config = dict(
    init='orth',
    init_std_up=0.0233,
    warmup_steps=128,
    schedule='wsd',
    decay_fraction=0.724,
    final_lr_fraction=0.1,
)
Each number is 128 + 24 x the weight over the matrix's rms, rounded and kept within 0 to 255. Layers, rows and columns count from 0.

# layer 6 attention key, 256x256, rms 0.227, rows 101-127, columns 0-127
[[171 121 117 165 112 164 133 125 148 102 116 160 102 120 128 108 137 115 173 132 126 125 156 128 120 149 155 129 127  94 125 138 118 171 109 149 146 122  83 131 116  99 106 122 101 132 157 142 123 119 132 162 162 134 142  89 129 150 155 152 174 129 180  31 168 126 133 104 117  84 132  86  89 124  92  90 164  81 120 148 112 106 121 155 118 149 160 150 139 118 145 117 135 134 143 128  90 162 165 162 160 154 192 110 178 128 112 160 150 106 109 128 122 143 111 145 125  93 121 146 122 142 130 114 106 129 117 129]
 [133 141 145  83  90 161 100  93 139 103 140 106 112  73  86 154 132 115 168 118 104 103 135 136 117 133  95 112 107 111 129 134 181 183 137 128 125 173 128 177 117 126 122 163 128 127 110  92 128 120 175 130 144 129 132 134 125 132 113 130 119  91 130 132 171 146 132 145 135 140 146 135 164 130 122 109 142 168 142 130 141 160 163 134 116 109 107 147 130 130 124 148 130 134 125 113 128 161 130 161 161 117  71 127 152 131 130 132 153 120 115 121 122  84 133 136 145 107 160  84 126 121 117 108 149  81 175 144]
 [143 152 131 109 118 155 161 111 175 130 123 125 159 109 100 104 106  84 117 130 125  98 152 158  84 111 137 135 117 111 106 102 156 159 119 118 126 178 179 114 136 119 141 123 119 163 148 112 138 147 135 135 100 182 139 114 126  85 127 142 141 104 110 145 121 125 140 142 149 102 165 132 103 148  71 119 137 111 124 126 159 108 132 169  97  93 134 134 136 133 113 101 130 106 135 165 103 155 131 146 138 173 132 157 132  71 145 175 107 155 105 123 121 135 133 128  80 144  96 128  91 120 148 128 161 121 119 169]
 [143 141 116 110  83 141 115 133 137 138 107 148 123 107 145 139 141 101 129 155 107 127 157 146 120  99 108 153 112 141 110 150 142 198 125 205 108 155 139 137 134 121 132 106 139 147 156 115 143 136 107 108 107 131 106  84 114 156 137 167 192 108 109 110 153 113 139 118 150 132 152 107 108 157  89 149 132 103 142  95 152  84 111 111 114 121 141 156 165 176 135 106 139 151 118 161  86 119 128 131 112 153 147 130 146 123 137 122 135 121 132 101 128  73 162 161 133 102 115  93 132 128 114 153 141 102 130 130]
 [160 134 126 154 154 106 131 126 137  93 143 177  80 137 130 127 109 117 111 108 129 149 119  70 135 144 138 111 125 144 127  98 141 130 192 151 144 111 144 113 128 195 142 141 127  83 163 139 135  97 136 112 108 113 116 150  99 139 163 105 116 147 131 196 104 146 115 120 175 152 149 126  95  95 172 140 142 149 137 121 104 155  83 122 160 148  98 132 133 134 120 103 153 103 152  91 104 110 141 126  75 136 117 137 126 126 131 127 133  85 156 127  85 147 195 152  89 119 149  81 139 135 159 131 134 134 107 136]
 [152 142 103  86 130 156 128  71  96 107 119 130 135 151 143 162 142 141 142 129 100  77 134 181 118 121 145 145 130 161 154 114 131 137  54  92 139 163 104 132 132  71 159 191 164 172 136 145 135 158 125  92 124 173 116 130 144 132  85  92 127 135 145 103 157  64 126 101 165  83 131 121 148 130 150 110 135 116 144 162 117  91 144 110 112 102  96 149 171 115 137 150 132 114 119 142 148 100 160 114 164 165 155 109 158 110 116 143  52 119 112 128 114  90  79 167 147 123  81 134 128  74 116  93 179 142 148 103]
 [128 149 147 155 114  85  98 125  88 110 123 121 101 118 134 130  98 125 198  94 104 124  90 144 112 113 149 131 134 134  98 115 186 165 167 154 136  93 150 133 142 141  86 125 120 128 156  87 148  86  91 149  98 108  91 174 110 111  70 115 129 136 149 124 121 117 119  95 130 108 141 123 131  83 195 128 154 121 164 130 137 145 139  96 147 109 124 139 179 156  97 120 135 175 137 118 131 186 130 102 102  59 128  91 146 106 207 162 148 114 120 175 107 147 131 151 103 177 141 125 106 105  97 177 106 108 154 124]
 [136 106 165 140 144 132 131 144 142 174 153  90 140 131  97 130 146 121  96 117 155 115 108 148 159 123 125 113 166 127  93 174 134 131 172 119 123 169 127 118 150 106 169  98 103 157 119 142 111 120 116  93 131 115 144 118 113 131 124 158 115 111  80 153 148 108 133 122  96 160  81 123 147 105 140 121  84 140 106 103 124 171 159 121  88 129 127 104 124 120 103 163 146 167 134 125 117 138  86 145  97 123 113 122 128 125  97  79 113 147  96 126 105 154 110  67 111  81 175 133 132  72 150 123 131 134 167 161]
 [104 115 151 117 179 129 123 103  62 146 145 141 108 164 167 156  95 158  84 141 103 106  94 106 131 179  88 137 111 154 134 150 127  92 173 156 105  86 149 163 144 146 133 133 177 143 103 123 132 142 126 112 181  88 135 154  86 129 104 128  98 122 130 141 155 161 117 136 143 120  94 163  95  95 176 188 107 102 105 123 129 122 127 142  76 136  80 112  95 108 129 144 159 129 135 126 131 116  93  83 149 105 160 145 101  88  99 102 126 136 123 114 112 147 146 119 158 119 151 136 112 129 120  80  93 164 121 128]
 [170 105 148  94 117 135 141 114 141 148 151  81 121 138 103  86 106 119 138 119 129  73 128 153 146 129 137 136 145 157 101 130 117 106  76  86 153  96 115 194 201 121 105 111 149 165 135 121 155 140 120 214 107  87 157 128 144 133  86 122 107 180 121 207 154 112 167 104 140 126 160 135 121 105 199 152 155 157 105 134 107 197 158  89 167 149 108 107 106 127 167 156 161 122 186 160 155 109 114 129 170 142 124 135 131 104 136 130 136 126 114 103 122 100 113 109 160 122 126 153 171 116  79 138 138 145 131  98]
 [133 108 145 138 135 130 127  89 123 134 144 105 155 148 127 100  86 145  85 116 131 104 115 135 128 162 129 189 144 143 156 136 126 158 170 133 137  86 148 159 125  74 110  97 140 130 103  64 156  98 160 102 181 140 134 123 143 134 101 142 112  83 131 151 109 117 116 116 115 134 127  87 185  81 109 133 123 138 164 150 155 111  81 134  92 131 149 123 121 118 131 160 109 110  77  84  57 161 140 135 100 125 103 119 111 131 138 119 132 153 105 127 125 102  67  95 173 105 140  94 106 107 123  85 129 167 108 128]
 [147 160 140 114  74 123 134  67 135  61 117 118 159 120 116 155 127 129 163 131 142 144 144 152 124 114  78 166 132  85 157 128 102 121  87 157  92 117 124  97 105 146 161 144 157 109 128 109 161  94 142 150 114 138 109 113 140 131 107 135 142 133 174 125 134 130 104 159 120 125 171  94 141 146  82  91  56 136 123 152 179 123 199 155  83 107 152 131  97  99 109 141  86 131 162 126 115 153 136 110 125 127  89 107 121 154 130 162 118 130 101  99 187 120 144 140 117 187 122 127 104 140 107 153 121 122 110 119]
 [114 115 157 125 112 146 131 141 159 121  98 148 131 130  91 114 144 104 131 196 146 122 104 163  92 112 144 152 127  75 181 127 119 159 139 146 159 127 116 123 109 122 148 177 111 119 145 118 144 101 167 145 121 161 129 106 123 158 162 170 148  65 104  76 113 124 118 175 113 119 160 100 121 112  60 116 103 123 166 106 131  81  99 149  89  88 176 150 135 141 160 132 123  97 149  89 111 132 175 138 161 134 169 125  97 135 142 163 135 138  97 132 168 107 133 104 141 121 114  86  57 106 144 105 132  69 143 169]
 [113 147 114  95 132  92 188 126 175 124 116 129 183 131 146 140  96 126 132  95 111  67  89 143 148 185 159 134 122 163 148 125 127 119 140  99 158 164 147 136 101 138 161 116  93 148 109 132 174 103  62 142 120 103 123 141 125 138 169 147 109  92  99 113 103 147 135 127 163 153  94  60 134  91 101 143 157 127 181  99 139 150 123  72  83 106  96 177 111  94  76 127  96 130 102 123 122 170 102  53  93  73  93 135 111 137 141 170 128 130 114 114 116 123  94 110 109 113 131 166 178 156 105 133 121 122 166 144]
 [101 128 172 127 155 161 179 113 139  82 140 135 120 151 151 152 126 142 126 162  94 109  72 139 129 128 105 116 121 122 114 146 105 109 133 102 143 129 107 155 117 113 167 117 113 180 142 153 131  92  82 124 167 102 146 150 121 131 123  53 163  93  79 135 169 186 111 165 144 131  99 162 109 115 120 154 124 136 114 184 117 156 147 133 116 116 155 144 191 150 155 187 157 108 150 109 137 182  68 105  76 118 181  85 162 126 142 148 148 129  67 171 164 135  97 157  84 160 115 201 119 127  51 139  93 139 109 133]
 [140 136 143 139 151 157 133  99 135 170 164 138 120 116 164 153 148 122 178 108 138 117 135 162 110 117 154 103 124  93 142 112 103  98 162 144 110 115  71 101 146 116 139 122  89 130 117 142 158 149 141 136  76 153 107 130 132 162 126 100 154 129 122 133 145 165 116 105 142 153 109 134 139  74  55 158 154 119 132 113 127 174 104  66 125 114 115 144 160  89 100 123 131 130  79 122 117 154 151 122 102  88  79 126 112 127 143 114 125 135 114 180 145 137  74 111 100 110 136 168  95 138 125 125 169 175 104 109]
 [123  98  89 160 129 151 128  69 133 125 120 103 118 122 155 182 160 152  87 120 122 152  92 136 132 135 149 114 147 107 113  87  68 112  95 105 179 164 187 136 143 127 148 109 160  94 106 168 138  90 141 128 114 109 114  93 128 151 154 158 119 105 111 119 132 167 171 156 116 115 153 115 178 140 136  86 135  94 175  77 157 130 109 130 147 121 138 117 147 127 182 148 104 131  95 170 130 160 112 106 126 121 133 148 134 123 101 123 144 108  98 230 165 135 191 132  90 115 148 142 145 129 157 110 118 105 121 131]
 [187 156 135 128 124 108 170 115 116 147 132 123  97  89 181 113 141 166 138 102 175 115 116 109 168 136 140 151  80 149  87 132 118 121 147  95  90  87 150 116  81 143 102 128 134 154 137  81 118 107 135 107  74 121 186 159 138 111 164 143 146  94 148 127 138 134 171  88  96 146 118 125 116 158 122 126  86 104 136 141 163 142 157 132 119  91 126 147 172 156 154 177 116 100 138 168 138 113  92 118 104 111 126 138 158 136 105 119 113  77 164  69  95 110 131 168 129 125 121 105 117 128 162 188 116 145 158 128]
 [148 136 112 117 129 178 147  88 148 128 155 107 134 196 134 158  51 134 137  93 145 163 136 162 133 106 169 101  87 152  90 156 157 129 143 136 133 119 160  96 144 116 116 125 190 108 103 144 147 124 158  75 127 128 163 103  91 148 147 112 135  98 121  83  75 133 130 159 121 111 128 156  99 146 119 145  69 101 134 150 138 152 131 112 185 110  86 160 133 116 154 157 159 156 125 127 160 129 162 138 114 121 129 167 138 103 155 105 136 125  72 145 117 140 144 112 137 164 108  98 140 103  94 174 174 138 107 136]
 [128 147 155 115 114 134 156 109 133 125 120 158 130 116 151  97 122 143 116 117 188 169 118 156 121  89 170 133 170  87 128 157 144 136 136 104 134 120 104 119 155 159 103 151 131 118 172 136 106 127 133 100 100 156 153 130  54 126 121 138 163 103 147 125 166 126 139 131 134 179 109 139 114 138 152 131 109 151 159 101 141 149 109 108 119 161 134 128 141  49 118 142  90 138 175  94 155 139 123 152 133 113  88 132  91 123 204 128 197 118 151 147 142 143 105 133 129 116 140 116 148 119 170 118 124 164 136  73]
 [151 111 167 146  71 103 158 131  81 112 111 166  95 146 138 145 173 114 138 143  92 151 180 118 121 140 123 117 144 146 103 111 138 137 111 133 165 130 124 160 141  86 119 117 143 122 104 127 131 132 130 134 136 121  93  40 134 109 141 169  86 135 125 160 121  92 162 143 136 107 167 148 108 144  79 119 120 118 183 123 126 123 138 109 116 169 157 148 111 107 157  82 154  93 129 120 106 132 125 112 164 127 123 142 136 110 139 113 117 112 147  82 160 132  98 132 148 132 123  95 130 129 104 125  79 137  97 112]
 [111 131 101 158 160 165 119 103 144  78 185  81 108 132 122 137 116 154 124 157  77 159  92 123 134 146 147 134 116 140 129 118 140 172  90 176 110 118 109 109 113  95 124 132 142 144 106  82 140 122 170 164 161 145 114  99 123  98 118 136 113  78 153 149 143 123 154 145 132 117 202  88 136 133 101  68 171 183  94 151 151 116 141  89 127  77 175 125  55 131 113 108 103 150 162 160 173  97 112 120 144  87 163 109 157  82 129 176 123  93  87 122  76 116  93 120 146 111 144 105  95 130 122 104 120 174 169 103]
 [171 119 155 117 114 140 109 116 121 156 104 122 126 178 159 161 101  80 121 128 125 169 144  94 102 153 100 136 133 158 134 137 113 120 150 162 112 178 150 115 108  62 152 154 130 141 135 109 121  96  93 106 102 135 135 204 185 117 148 144 166 178 137 130 148 145 157 105 123 169 100 155 132  89 117 108 113 122 136 115 100 153 186 104 168  93 147 117 115 136 130 151 125 146 132 164 105 108 131 136 151 162 149  91 142 145 174  99 123 105 100 133 134 123 144 146 133 138 157 140 119 112 139 132  77 116 117 105]
 [ 84 164 156 145 129 108 105  88 112 159 101  84 128 111 137  92 203 124 144 100 120 116 151 176 125  95 103 134 114  91 109  95 109 124 134 130 115 144  99 124 101 138 109 151 109 100 126  98 121 110 134 114 151 110 126 124  92 136 140 156 101 130 100 102 142  91  90 110  76  99 167 139 107 127 113 134 118 155  95 118 138 116 125 123 174  86 111  92 152 131 114 134  90 157 123 121 125  86 125 139 164 166 135 176  90 134  98  97  89 135 117 112 144 131 166 147 190 178  89 167 151  86 134 126 155  91 149 109]
 [ 89 117 115  74 131 107 126 159 157 140 143 135 138 111  98 157 119 101  97 163 153 106 130  98 157 177 143 116 120 104 112 133 171 123 134 146  87 130 132 107 161  83 106 106  96 160 162 140 126 119  82 153 115 107 188 106 206 144 156 149 117 159 109 134 162 102 108 108 150 100 108  87 123 102 159 119 149  83 107 161 111 122 126 159 126 131 143 121  77 180  95 132 124 130 169 133  98 123 154 144 142  90 114  98  89 122 115 153 150 119  97  93 152 126 153 140 149  94 133  73 147  91 109  94  63 157 145 106]
 [137 111 110 126 147 108 174 123 148 151 109  97  84 116 164 121 143 154 137 143 154 124 111 121 139 119 152 163 136  87 126 142 138  97 166 145 128 150 138 108 131 178  92 155 138 151 186 113 166 191  98 182 141 109 122 110 189  83 119 158  84 114 122 149 108 135 124 175 165  99 165  60 196 183 161 159 140  91 161 146 103  92 141 128  86 113 130 129 116 123 102 144  88  97  96 134 130 152 135 138 152 131 148 150 137 143  95 161 146 120 146 160 101 141 156  86  99 152 126 144 102 159 180 159 103 133 143 157]
 [128 158 113 153 132 151  89 137 116 121 108 124 142  85 135 107  88 122 177 128 124 110 151 121 113  99 132 118  96  78 100 131 107 108 151 141 115 149 126 120 114 150 135 164 123 139 118 130 126 130 132 125  78 118 119 105 140 129 184 148 167 119 120 139 129 155 125 149 110  71  94 115 127 141  83  98 153 152 107 129  99 152 135 117 129 115  81 109 108 149 120 135 190 166 153 121 133 144 136 130  99 110 157 107 119 128 136 154 152 170  87 137 112 110 110 126 126 151 108 139 156 156 142 158 118 158 130 105]]
# layer 6 attention query, 256x256, rms 0.23, rows 102-127, columns 0-127
[[108 121  98 130 120 134 147 143  91 124  86 157 126 117 137 166 139 106 109 126 122 138 148 114 127 133 163 154 136 155 141 133 137 113  83 156 115 115 105  99 114 108 132  85 130 108 126 125 173 144 112 160 133 133 157 100 120 121 134 133 127 167 183 166 154 112 130 146 144 143 126 129 162  92 103 174 121 108 121 147 123  73 126 125 122 135 112 109 148 116 124 146 137 121 112 179 134 125 141 100 124 125 134 110 137 142 148 140 137 152 148 124 133 107 136 130  89 163 131 149 129 151 129 191 153 117  96 147]
 [139 109 121 137  92 125 135 141 143 121 111 139 118 139 132 140 129 126 127 157 153  80 168 142  93  99 120 152 147 127 102 175 115 126 103 147 116 180 110  86 141 135 149 129 161 163 114 109 161 117 103 121  96 112 149 107 136 139 132 148 149 162 185  98 162 121 138 180 182 102 152 120 141 123 144 143 131 108 154 120 144  86 129 157 114 110 117 138 162 173 121 127 133  73 174 155 113 117 165 125 142 145  85 130 140 126  91 112 167 113 124  88 125 128 142 160 144 147 157 123 117 135 149 152 113 120 121 123]
 [125 135 135 146 144 124 137 139 173 145 142 149 120 128 110 134 129 129 120 122 134 119 126 130 122 101 124 130 158 121 129 125 115 113 131 128 136 121 111  85 137 150 126 109 157 102 101 140 116 138 112 124 107 189 116 116 136 123 110  85 145 151 144 120 113 103 106 127 151 142 119 128 112 138  75 104 107 126 166 133 101 130 124 160  99 129 175 117 149 107 138 157  87 119 127 123 147 111 139 148 128 109 120 151 138 128 150 113  99 140 134 135 107 144 110 111 114  98 113 122 107 115 145 149 143 144 171 123]
 [100 154 135 113 148 154  99 145 126 117 122  88 143 125 115  76 169 129 150 120 131 176 122  89 154 161 166 107 121 113 155 115 115 138 149 111 174 119 110 171 100 129 121 135 121 132 131 115 123 119 121  97 145 160 133 127 109 123 128 140 105  97 106 136 110 126 118 131 100 155  86 144 122 149 103 128 157 131 127 136 121 150 134  81 139 118 125 148 103 127 124 132 104 133 126  88 134 107 117 151 117 116 133 162  85 151 142 133 120 106 132 156 128 143 123 106 158 133 126 105  99 118 124 106 145 134 116 136]
 [138 156 149  58 149 104 120  93 183 116 134 146 123 120  94 137 114 110  88 112 172 145 138 102 148 141 102 161 171  80 130 118 111 131 139 185 140 151 111 130 123 123  88 125 149 137  87 134 127 120  98 185 127 147 151 137 128  87 131 147 138 100 164 107 115 128 114 132 120 130 115  97 107 179 157 149  68 121  70 161 132 113 160 166 153 148 111  81 121 156  88 136 138  98 139 182 118 181 106 114 116 100  86 163 123 143 102 110 143 145 190 125 149 121 151  83  96 125 143 163 167 137 136 132 116  88  85 149]
 [144 131 127 131 125 143 144 121 143 153 122 138 126 110 120 130 144 153 136  97 135 200  94 116 124 201  99 110 116 124 150 110  99 110 164 104 148 113 134 141  93 139 115 139 135 101 142 147 122 125 147 117 146 144 116 138  95 120 137 162 113 110 115 105 143 102  97 115 116 175 178 150 133 142 150 132 159 163  97 141 126 163  97 116 148 133 100 165  74 110 103 138 181 114 113 138 126 102 145 141  87  87 146 157 103 109 110 125 150  85 165 135 104 146 151 126 136 120 131 123 163 125 119 113 108 111 104 149]
 [148 149 133 160 152 172 115 120 151 139 109 124 125 106 118 117 176 111 165 148 122 160 127 114  96 148 107 126 153 107 140  97 146 126 133 133 173 137 132 112 105 149  95  94 158 107 148 154 107  83  83 117 113  94  93 145 149 151 104 116 139 144  88 121 146 133 108 139 136 149 135 132 129 134 102 121 186 153 105 112 139 127 121 108 140 120 119 118 112 175 164 124 100 103 123 135 102  98 107 162 138 170 136 154 144 148 164 162 137 181 102 139 133 107 158 144 124 142  78 158 129 132 139  82 149  89 114 143]
 [113 107 100 152  98 137 110 132 105  84  84  89 146 162 128 100 127 108 100 145 137 130 114  99 137 129 126 139 133 152 138 125 147 116 120 130 130  99 129 141 139  93 147 118 134  94 161 130 119 106 127 133 118 117  89  98 159 155 120  78 120 149 107 109 132 135 132 110 137 162  99 147 168 116 152 129 130 145 144 142 127 177 103  99 171 126 103 113  77  94 131 157 106 118  90 171 107 137 176 120 113 114 104 118 111 136 141 135 100 117 102 155 114 149 106 134 144 132 127 115 143 106 145 106 178 126 137 101]
 [128  80 126 147 150 129 125 158  87 125 111 148 149 128  88 127 114 119  90 158  96  75 179 100 135 148 141 115 122 117 137 156 135  97 120  90 125  85 131 169 141  86 144 152 109  96 137  79 124 140  96 115 134 104  73 145 119 101 147 105 107 116 154 122 126  94 149 162 110 129 122 151  86 118 107 173 140 143 125 142 126  68 141 172 115 117  90 121 144 145  98 182 125 122  84  81 142 143 110 122 186 107 130  89 144 160 114 126 138 116 159 114 142  97 134  98 106 103  98 157 154 144 157 127 128 140 124 148]
 [139 101 145 142 120 148  85 171 104 161  69 141 114 125  67 128 145 162 150  87 139  86  40 147 138 156  81 116 123  74  97 134 109  50 146 158 132 136 145 120 162 166 116 123 134  83 108 110  86 120 120 119 139 127  57 159 113 160 128  92 109 112 124 154 110 113  99 137  92 130  93 119 138 128 122 142 159  99 108 133 101 106  78 103 140 145 122 103  98 174 151 103 173 166 150 149 165 107 103 141 144 137 112 151  84 168 112 127 116 185 127 146 169 125 115 129  95 133 125 151 132 148  94 119 110 125 105 129]
 [114 140 139 119 137 133 137 130 149 141 143  89 150 148 155 123  84 135 139 106  97 134 132 153 184 120 162 103 116 171 114 127 141 146 164  85 120 106 131 125 122 108 118 131 127 140 144 134 136 148 134  87 131 138 181 130 133 111 137 154 139 108 116 145  95 132 156 127 130  91 150 156 134 121  92 120 128 168 131 131 174 141 121 137 128 127 115 137 131 125 178 122 126 180 137 113 134 133 126 138  99 112 169 138 140 104 134 126 138 147  79 116 133 131 116 144 157 100 148 140 119 132  72 126 142 149 154 106]
 [161 154 121 120 127 146 118 119 139 134 142 135 158  95  67 124 127 100 103 120 145 118 150 148 129 100 160 174 156 135 125 126 134 151 113 115 135 159 117  92 112 102 164 100 165 144 139 136 132 113 115 130  96 151 127  85 165 152 106 170 150 156 115 143 186 113 131 192 143  98 157 140 144 169  88 119 118 142 125 115 168 108 131 138 109 105  80  99 139 165 132 110  78  87 105 155 110 105 119 124 132 166  94 119 174 169 108 119 149 144 122 105 107 120  99 134 154  94 167 154 108 152 156 141 138 158 139 135]
 [ 80 165 156 148  98 138 104 122 110 105 170  64 113 123 170  91 119 125 177 122 157 141 161  95 121 105  88 173 137 133  98 121 183 177 105 164 122 103 105  99 135 148  98 166 135 140 125 185 110 129 116 183 141  93 169 102 120  88  77 142 122 205 149 106 172 118 122 135 166 150 151 146 118 116 123  80 115 116 154 118 110 148 125 126 116 126 142 117 158 108 144 140 145 112 124 128 165 117 158 128  89 144 137 107 124  47 108 113  96 114 132  94 144 127 143 107 164  91 127 152 145 107 141 148 155  97 137 161]
 [ 97 164 102 109 147 160  78  67 110 125 140 118 134 109 160  98 137 145 138  82 130 110 115 102 152 170 136 124 161  88 138  99 110 112 134 203 141 121 135 107 128 193 107 155 169 105 169 170 130 146 113 146 143 151 162 127 152 141 153 133 133 156 153 210 127 164 135 155  70 113 128 129 129 110 119 109  38 165  95  85 147 132  97 132 184 183 141 120  74 112 102 163  77 148 131 195 154 101 126 118 124 141 129 153 156 135  91 107 154 137 125 121 161 193 143 139 125 130 166 124 121 148  93  94 156 157 117 114]
 [ 98 138 120 102 126 168  61 124 137 100  77 118 101 109  98  90  98 103 130 103 130 116 155 145 152  88  74 169 136 129 139 111 132 106 115 111 144 142 199 171 160 136 123 132 169 158 127 178 139 125  95 130 166 111 127 100 152  98 133 160 130 125 147 157 138 150 154 124  98 133 146  81 126 128 174 124 132 115  96 127 149 100 146 118  72 127 117 103 168 149 150 111 137 110 147 129 136 142 158 144  89 119 124 130 122 129 148 148 150 156 133 118 107 171 112 164 157 139  71 142 143 112 142 111 130  88 142 129]
 [110 168 173 154 130 123 135  76 104 110 164 169 150  99 135 132 104 146 158 101 134 126 106 124 115 143 132 134 126 130 108 157 107 154 121 146 104  91 119 151 131 137 148 120  99 109 123 105 106 107 161 143 117  81 146 135 145 130 140  94 118  99 139 162 120 142 136 184 112 134 120  83 119 121 118 146 109 145  71 140 171 117 115 155 143 165  99 137  85 108 122  98 158 150 167 116 137  62 145 134 108 165 150 107 103 135 121 133 103 105 114  83 121  95  95 126 150 140 130 112  74 117 130  87 102 143 133 105]
 [ 93 158 145 145 139 144 112 159  87 131 108 151 107 112 139 152 184 146 148 127  74 136 158 132 127 115 108 109 173 142 128 105 143 121 105 159 185 149  87 174 134 144 131 125 145 131 150 175 110 125 129 172 149 136  97 135  65 143 133 126 143 105 126 104 163 111  79  99 174 124  87 130 125  85 105 117 146 147 120 139 102 200 158 120 104 143 112 141 117  72 115  94 150 112  81 129 123 117 113 104 116 105  80 150 138 166 128 143 116 161 134 144 124 126  75 103  97 118 129 151 136  81 140 125 139  96 168 113]
 [148 120 145  99 128 121 111 113  75 113  86 164 111 167 106 111 182 121  92 142 116 126  92 130 137 129 115 169 180 144 150  67 102 104 160 135  81 152 140 173  95 136 114 117 140 126 126 134 142 120 118 170 147 169  99 123 111 134  94 127 107  98 123 121 142 120 116  83 170 139 116 149 157 161 144 153  99 187 126 136 140 110 160 126 118 133 140  91 131 118  89 128 137 131 113 148 142 148 118 101 131 112 141 100 114 136 155 134 118 110 140 115  83 103 153 119  99 114 135 179 114 138 132 101 116 116 153 133]
 [117 124 109 147 141 148 101  95 131 154 112 134 151 126 116 128 101 100 132 138 106 127 154 122 116 147  89 141 124 151 128 102 124 160 161 122 141 150 106 118 120 126 176  97 130 134  57 110 150 178 107 115 158 121 163  97 142 107 140 123 101 156 144  98  95 102  97 121 119 180 151  84 126  99 118 134 197 122 114 140 118 129 100 167  90 139 153 110 137 142  98 137 152 119 108 118  59 163 191 109  89 153 151 142 111 112  89 104 136 115 128 174  88 133 144 118 104 127 138 144 116 144 128 148 118 111 127 149]
 [ 92 140 119 117 184 118 110 154 142 149 137  89 147 136 109 125 135 161 124 118 132 145 115 129 132 148 121 146 176 140 123 112  99  88  84 169 101 131 110 132 108 167 153  83 148 133 149 163 112 110 141 120 122 135 131 159 110 100  85 124 152 165 145 172 126 156  70  99 105 161 137 155 142 122 132 113 135 153 105 160 169 147 112 143 160 136 124  82 125 120 150 169 130 140 149 147 132 107 123 149 126 148 151 153 117 117  95 163 149 151 163 141 104 136 107  95 116 168 146 163 121 117 132 116 173 107 127 149]
 [131 144 101 121 111  74 161  94 118 166 101 165 115 161 131 130 143 105  84 138 159 162  87  81  85  98 125 122 104 140 151 155  98 104 154 147 159 124  92 135 171  93 132  87 130 170 111 166  74 122 148 149 173 139  92  51 140 172 126  88 128 157 138  81 132 114  79 135 103 168 117 162 139 103  96 146  99 147 141  99 125 146 134 158 146 137 109 100 123 169 143 116 102 107 108 158  85 103 153 118 144 130 135 182  80 142 117 117  75 165 210  97 119 154 159 156 150 140 109 125 140 105 172 111 103 130 123 127]
 [ 56 125 110 129 126 156 145 143 168 112 140 118 145  82 136 109  83 137 100 157 136 119 144 145 108 132 128 165 132 149 129 130 146 116  95 130 133 129 128 125 113 119 137 110 150 117 133 129 142 138 116 122 141  90 187 112 145 114 152  97 113 133 158 124 139  91 116 106 196 129 125 126 131 126 171 136 141  80  98 103 129  89 144 136 167 170 128 146  98  99  66 158 126 136  96 108 172 183 123 115 139  94 134 141 153  91 115 163 141 163 134 122 171 167 146 136 120 121 117  91 157  96 111 130 124 141 141 114]
 [120 108 119 134  99 105 176 165 148  91 170 156 115 106 113 142  87 128 126 120 165 147 112  79 127 150 179 127 104 160 158  95 162 157 142 152 144 141 137 190 114 123 123  96 124 162 163 136 153 115 127 143 106 114 105 116 143 101 153 105 153 138 166 157 165 150 155 139  64 133 130 123 182 134 137 100 137 125 160 124 155 123 140 120 138 112 109 147 132 123 144  57 108 109 188 145 129 151 110  64 126 143 114  94  98 116  78 133 141  97 167 138 129 157  94 128 161 136 190 118  98 170  74 146 139 105 124 117]
 [114 139 108 133 140 148 159 114 104  90 129  95 176 119 122 122 123 154 152 133 126 178 159  83  97 141 118 164 152 151 149  60  91  66  68 165 116 161  95 137 118  99  97 122 176 140 150 137 144 100 127 139 176 175  87 111 143 143  98 106 101 189 131 101 152 121  96 142  97 167 166 146 120 151 138 127 104 111 139 141 143  94 128 177 198 117 165 132 133  85  74 160 136 156 129 149 168 109  98 112 158 185 131  89 139 134 123 111 107 123 131 107 150 167 133 157 128 129 151 160 142 172 126 117 103 121 113 203]
 [117 115 156 141 148 150 121 154 146 120 109 141 133 122 117 116 117  79 113  97 125 126 140 146 136 166 184  73 164 166 155 100 146 121 130 122 133 130 135 116  73 135 108 122 102 109 148 125 135 129 159 112 142 134 125 139  85 115 148 155 141 104 159  90  98 159 114 110  96 161 143 174  73 126 154 121 116 128 158  90 155 129 104 161 122 132 154 136 146 119  94  96  84 161 178  97 131 102 121 171 113  94 119 116 118 108 189 102 137 149 102 114 145 139 138 148 130 108 137 150 157  88  97 105 153 136 105 119]
 [146 105 126 133 118 108 139 127 112 146 117 116  87  67 132 129 157 114  79 118  97  95 112 116 140 154 143 132 121 103 146 114 115 145  94  96 165  95 113 183 106 118 142 101  60 131 156 137 105 157 129  77 127 117 150 122 147 119 119 140  98 171 102 121  93  92 131 146 117 145 154 108 124  97 156 132  73  89 125 125 142 118 129 151 124 132 169 152 119  89 145 141  75 127 118 138 152 144 142  89 137 132  86 138 143 149 123 114 173 108 137 101 120 134 121 123 139  97 148 101 111 102 100 144 138 106 144 104]]
# layer 6 attention value, 256x256, rms 0.202, rows 96, columns 0-127
[[146 174 134 118 127 135 123  56 135 105 130 155 166 107 147 121 132 147 127 129 155 111 164 146 121 125 127 131 134  99 111 142 144 119 124 152  92  99 127 135 122  97 141 138 107 143 126 102 169 117 154 106 106 128 152 172 136 129 156  94 142 132 172 119 174 105 118 146 138 120 123 116 151 123 118 155 147 125 126 119 112 110 145 165 135  97 145 107 129 135  92 174 120 117 138 108 124 112  74 115 119 121 144 138 156 168 147 117 148 134 132 111 167 128 165 134 144 169 165 144 124 130 125 124 133 147 131 164]]